From a checkpoint of a small transformer trained on Wikipedia.
Architecture: learned positions, biases on query, key and value, capped logits.
Each number is 128 + 32 x the weight over the matrix's rms, rounded and kept within 0 to 255. Layers, rows and columns count from 0. Numbers have three digits each.

# q: layer 5 attention query, 64x64, rms 0.188, rows 0-31, columns 0-63
# k: layer 5 attention key, 64x64, rms 0.179, rows 0-31, columns 0-63
# v: layer 5 attention value, 64x64, rms 0.203, rows 0-14, columns 0-63
# o: layer 5 attention output (transposed), 64x64, rms 0.148, rows 0-13, columns 0-63
q0:123094220127097142090138111131120119170154133141179129117114149138068188161156127105089145148125103111132107129062126093127116080109114146159104133139137177116129122087168145178112075077133158
k0:144098171116083112148130080127132159134088124119204174146137113202106161119158137087112156191093163136141077180127127149135094129097127096127076125138118096144147087133090163126148058141106126
q1:162126126126124093098152113136161148106147154155150118147149100108110070074156103093140086165129107140075088107183139095120151123163114076119133131175139109169155116193061162156101145166162119
k1:191186153157150122069170122154134130136065134139088112152166154083084146108119113118148130146136146140038146069115124141132114090182101109122107126118141107204123112184080113127119155158158086
q2:209144122098082147095160090083154111091091128129239078153152148150184077100187126132131084123126167133150138149083157098119141111102152120167147083139155102129097114140137117172136169098076088
k2:126095142092073099072168128090150150120119144124190108201123084125125148071155178145112091122125149140157124147070121090131161149087099106141144111168115187101061110166103148117136168160127143
q3:142097151179082179127097124130161182121109078183099110135144157106113107163075156177073157160115172109132143158116152130093124154119062141160099085079135165147098102126146092174098125101131112
k3:159092158128071159127086092123127129117108107160105143084135112125123154178156150133101141144133117173131150164178098158090209131152047102156155087131111117111105132160117104101093137108110094
q4:135155087090109090174139144079169125109110176101115087097135129149127110101123143147139130137116131156152131067188162127133141106109114101115119130176098171127124124142157091136146152174128113
k4:085167094084105103179120158087132158087124149131147111120148140093184143122137120118144145119114106148128170083200133129135126142154158092120108137150130143120128130106167146111123157120142125
q5:155189139181157149107152111134166101093177100116162131107097184111101121113107140091103111110139184115142142145101133135183122144115113169109083162082144100121130114136120094146082141090088151
k5:147141151131148174099136150088118091129117153088134136117116130108116190065072193094098104147130157147157120135075138184165131164066085135110159111147143109100087153120146101170121169150127130
q6:114049009119119076147156101120159147115142128121130066143151119172155126160119118174064102115067158204124127127154141138107170168103166118116120161157135097142118152098143101142149146084129094
k6:133107040074128117160137145094108125134212164144148121096116151121147140130131136174116114154123171151118125112125133139083137129113162133066150184154089123195125086129145071138112111121130053
q7:168170208139128132079150212174156122180118124099122127131122137116080148134133149109130114145141118089129111075112068176118065050127137152127161176104113165144130138163079176042124098136122120
k7:170167113130182112124135165145106127200112116103128185105134061191139072111188096141126051081167104175108100102122075153124122168134176109121135068156065136069130202153082174105135129092093150
q8:087182138120075114130141146161097139145133078178122156171153160123145156152139115120121147127095123110161120153096065121164049143093136117105200110153082092100170167058095185135118106140116154
k8:117154114116132097136155152167123145158169109108146164178097116166109160171084108092084143117187083122147054088106096115101136075089149139128124168146116090177173126111102162105135064117115158
q9:111166073096142154132129118102177127167159126098125094128107050120198095103082140103130164115086099138126081107120122108145170132136162132118135101213113139049154102166151147177143167112112097
k9:091169184133065104148134105117223085113182133129116151120138120132136122136085102112087180138038104116071118096097073095127157146155174128118124135123137158130122093145142151173126161181131106
q10:118156180123119115108135122132141156135115132150178147179180111139054127113072162174120119141132177149157131084126111140123155078098102139143128157118058118125133127132134120130091089109134090
k10:107138091109092133138131142134103143120154156111114138170169083155103144103104129128114127124100183190157158120163059110150118155098127131124147132119092110086131141178113155117108133080159114
q11:164168127100076127134037115159167170164107070091129166091122169110130154061184131110161095120118137173100115116117126097113112124193110191155133085165117136178130135137139153133135109115106133
k11:124146073145088136093111154127195076114122118109128128113120115114158117088166089096157105147103163103149113127130166127165117061153096126124112091215168203133147166162066153144142087151129126
q12:146156155102142139149096118123072125139157177146131151157104174100154133115133141154022179098118159117114149126071152119140118161133101110122137158092139133129079127061135119096180140089141093
k12:120114167069166175139077129135078109116151150159165119134097111118160108140093147144064152097138153133133125141116174146126124112171071094115118176141120170121130148077151114134150082105176136
q13:159103166120148151115089174109159172181180146124158128086093115123146172153121109168125144115101088103162092089076068182142059069132068085172140125099117203149112118140133165129096096136134141
k13:121088123125144124127099112177153097147105078091182129114126087199183157145129100166120126126083115191108121132162106159105130143141129060178133075106112123161147125118108192126150122131074140
q14:156147100125115164138112148126104090145138130159153090100124159140131164132139132143149187114125136071069119126060122143137060072122127126072104168139176140116232137132192111071096097147158118
k14:172150061098096143133120105146125105127148128183138121117132124175202083096173157114079182122099111158120097138109151156118123083082155128115126105133135064114177133078182178100139143143111117
q15:211137047176108038128155123079114070059123145094114073143144106177205102100104051065200124138143180155191114142189165117177179102134187107135154131161139096084145117122071145133130122136086102
k15:148122132173133057075147130052115132068173170119134081162137160104182118137060106132151111125148125133139128126065103125171163151090133125095165113136122169090136139133116119139123210135101152
q16:155129099152134167127122057129132122113095148137134115145142130136091126142152110111177132138141155108131076129103157103101124145164138127112121094154112150153078077146141073174151107115098134
k16:114047145127072131108116101113140118111082140142086123188199096168102169142111135112122134146145117113132138143138163120115141119143110128131101115157119160112104112120141086149137168166128127
q17:159104139111089102135098113098142116164158137138096126134177150123070156131111122124088103113200093132141136156163099095119106123133155158086104154071160165109138142127134129145170169106109116
k17:168107095097083100135118106115113161149138158130123128101175121090128155138146137138090090153167156129188122149109118125141040112153176131096138113087128120149136152158127157148183152119132129
q18:182087105112152161153140105079099173118084141143080057143117110140163177083121108113148124148156126109111113200147149103146119125155121065155126143154156079113178150118091150136104168118149133
k18:162162154100122098119129109100121148111103091166147126164144150104166119164113150138119127185090157104156121179106166118115137086127147095098105114078151110144161108137150116135060179158094114
q19:159144158119064165106081149138094135135141134147162113146089143109140089123159158086124110059152117113149156195097069132116135133152101103138160138110099152101178154117158108166087141146148177
k19:160142124136080159081143158173096128086106107097153141121123089103148169130162126048131119111159150151101133142090071111140099071147101125168141136139132149147155110079181164183104122149115174
q20:139185100120144154144174172097154100099177154150147110109149143103155097106066114154155072120132105146112075143101182116139066133112166075074164107174117137122143185125120140120136119161100068
k20:139146137100122118151139161161070135153123173138147190152132156087113097156081180126148151099173077134133136063087129116055151167100164121110134137099137101152137160075125172113140134173123076
q21:140132089134127090099161079138090141138063131083079130144185138126154106122100115123139104112125127147142088139169149111071147159169181123087118157191160145115133139126108110178193108101113122
k21:130108137103076087137152117071125144146125167124076121113226155131111109145139087147110068103162124111161149119093171049105153147145116131081176175130157140155158097115104154164136153129124106
q22:084149162132123170143145142092155172127125136113123111151066121155149182106104101095128081086140086103171135134093133160113076126094176124122135123145064124102127139176160145090167152153137110
k22:135129191169112111079150227132163138114153114129173154134129147141113134164161082086142109129086084077159104146115109114104112153129150116094103101109071137063144147161159138121152133186127128
q23:077154128078091151124112138121148141158124077139091150109134113099175117203076095185159167127156114136127088131104108146152155124142161144111175114114098192109167147114130143122096097086119183
k23:080097131099086107115120064179153122138144067096123177144107099130124101180059103150144162159156071206113127106134100107112125155146179163124139128158164137112185124093148128157102065142102171
q24:074094129149158126150102117096137122087164125122099114108146113132156115103180107055111123124131168105118056162165135143122163138081163170122049147161126110132099201154173065143178120156081135
k24:084103094119095170131147048051158120070134132127112083092126126134125072135159168140138172110130153063165122139140128168118169214085113178076121153097105062124122216082116105144162166207124141
q25:089123088154105124107113119112116136093147164099107142121136164108167189188139116124133149190175129175114100234118151143131134155096146136070098086092146138137125034151141127042166117158101113
k25:090127073160131156082068082154105155137138137058091129113113126116094162211116161118160166177172048119109072187120120146129094222110134160102114102126172173122134148132149076104166114159122137
q26:115104110163108137138138082123137160143087133132153110119167091110173109128147034174135096129117136122117099108179210129083188101164152119130154130210152138101139108181111096125066126118125092
k26:125106109169119122105172083134142159163121140104147097153145137077151098185119085146127117114099089174142148117120154117098139113199073181118112120148103101155125081171132104142103129140143101
q27:147122166114123081098090080142193097154129168125136115179082159072186110120135097123104097154130134158078127101077143153111115104148210156105096123085169133133168087142118117156151142158127090
k27:132126159165136131074106108146211127124168161116146114113126109091127176105137102139106102110117161118086073115053155133185092164143127090110154125148158100088120177183105110112127112166118103
q28:188108146150078228119085117112082079122114138137131135116100157123145101115131164147110142136126089153100152187142128068154107121136122099138105147123157167097189114079083160130162118148108115
k28:188113109155085193112135143101072078142115126159073175096116140069160142144187106130077113108131133110122145168072116053201106204095079071153141121082172159121158080104081194128144162111108134
q29:135151159109132142133144112107187186148062078148097142153163118160089160125178177118083168119086118105137087068157112121137113136101137137128142120140098136120082199121148081137116114137182140
k29:110116104021131140211126157132162127130091094143127137145152084141142123112183123095087128141110107151131127088189126099082168129122147140134117153151102090109154167144122114118086118121173151
q30:139084145182052135166176131116130147104137149184101132134106168120093097133125129091176156227132122105088132136133141126152158067083183143046114133144130117147119087159125142151075053161080121
k30:109078120154116131106214129134084144184097183177056176091104089121110181107150099063151154124146079156095109159101124191153200167110154126096131112106121093131174159165131104106108121135107109
q31:142141166147087065138126097121125110096111129132166152110125102152154088156094096118127147139160125108126108093129115118162136141156137162122111151139126137124140179089105118098144135125115144
k31:160122154137138080120143123127156135102088099157140050141114151124175099140074090143106161129179153125151171116105142140171120096129129125094139140143137123082135108127100114119157076170128146
v0:132099072106137013128091116166116105089106103118143146147113186121121178151097153140150109121148143099162123143177177162107162133206148151074145172175103106173157148054080095146126121152094104
o0:169152242110093202149144146091166068138166090148134122098035082151116129090150139125093185132125163136113161113048121095167082130082083134170127042127121200086098089157163189143170130107102158
v1:131145135144080124142135139096151121091154109177110098111134097080095139131125094082130190179105125078076164128135099131148164084070141153117145167146116113117198171194152046159105091099187135
o1:143131172161097153104055127154115148142079131094175147180108158131186146156123152219150110099134089121159161130163128104038088130139136077131147060081170145110090141114046156053140124147165112
v2:142145129119066169170125176096127122138082154126160122132102105069210117133074090161091104102171124114216127139085093098171166102110191147147157139156181122107165143059120148117066061139116140
o2:135129161130157072118103137170163150127124188171119109140172128146000141123175140138146156178115158148059116078155057174095105123167057147095097056115131107121107152186139074065159218133160065
v3:017123122140165187153088131118147151129162142079122109100096143134139100119097145166149144083107120110128199103147170175091106152173076156140097136164058156178176121135164091081110110154073142
o3:185122149171087073099180067174157105163135144115136109166174130107111170087148144101046142146192174075117116189096129124138112145067180083121143148085147108107104086131088175160112151107124113
v4:197106127082179113138131127140158139098109141117152079123125255127112157115056121130119120135062118134166102131102184164152046098135152107112081167140134090122106139096105152104158109155122094
o4:087092161185152129155207070105163100126126081098075165124089058142141096140166101062147133145134169150122131120116095108050142171183138199184120106146149133089098136129141130150093161075128159
v5:170175125052167120135113078107125154171104200085121100103085133062168129134133108174093157088126080141124127140152181117111133112128138186171089115156136158145147111130099106137122172116099135
o5:114104105166139127106138118155076129127147116169115140137103132161066143143114120112147131167154196163176161142136123171116116141100100191117116115114118090115085127172130198094137085071085077
v6:141214150128109085090090137117151166097151175122105120097100151160152121126133113151115125149059154082115146156144133120174111148143080151161058102102081139154115065126134150148115140170174124
o6:077069139120153130136115116152096155183088109135124181140187077135129174122157097168127164177156128176111115123066133127116101071142200130125108115085115072152160109080146174132113120110113135
v7:134158128098160140126085089171098132114150182139148118162103145138110171144081123131176171052132129157115100170122048114121079183123195083136111166114142156091141148111146119080154137085102121
o7:099082136128106148141204119109130162150121119121107104092126149136097086075150149113113067122099145111118172153147169105121219143178115216140139115093154108141131155156076092133043133168153093
v8:141150161059077122107032106100232143146158176133198103091167143097179109106148102134138101126151128116120123144197141137092166105117125143143085060127147097132117149140089134119087165164123125
o8:098089158169137088128174127171052123137168139208054127179118126175167186173129124107161187136107127082143112072098098110128144133110133160098108160122131106138167013130121173099120130093122106
v9:121125149121092183072150099110132128179134118174097144087236135070092120140100126129169189117176096130062138143144091095091147115139167124123134083139151176104184109122092072073168166108144172
o9:123118125108195126162143173153109116088132175106228095130051198165187137120151151063094054120082165129204113098191119118126126065106131118165109175111137033158131130149081149091070093133169101
v10:206053147119104088142125112197141166111152189187112024127143149148185083125150124162151125080180100103113126165189122051125145096126122103133131119096117108086147117142089139178174133073156133
o10:066179166115139181106174154160079117166123169137108243073106163106118165196118157125114148181117065155078100142082131131140155155130077163134153039108103100126140125119119116041133060146135139
v11:090171108093130133073140113141118079095120111149087109191159102125081191182203106130172209069199114126102100133177160128108102159191054166159089130144153187145101063102108124111138111100147105
o11:165111124159119154181108147120175098149165106166131091099105172106143099041107145200133095141056099182155129126094129139186162156047238129135128145084079074111165158170119134136052106163066104
v12:121096135107112182154106179120059123088112145124135120134129119140144120138143149148134148118172154078188182195105096127136120158166054126146124116101152120088063121099135101119175088118119168
o12:166211128158103048123175100134251101155111143132105140118154167094106134080155079136118085152100111149066102069106122089097158120162170124135114106176096133127142150183086142181110114137149094
v13:108186118118123229092104134125149132134118138077134117136108167106105178147160076057140131147069149169129110078134091069180050133129088116148074122129109117167134120148172178139177172085106185
o13:171074088133203102149160128110083134137155138100145073116141063121161131149112133168143092118160093056092111137145206162100141094152218149058147153147118118099072169115131138129074134184184045
v14:078160154140183066140139111228153094143170148131161094128080135073151159117115137073098130115164138104112108055145077088161069129134168135096155176185167142129168086099113101155095140094129164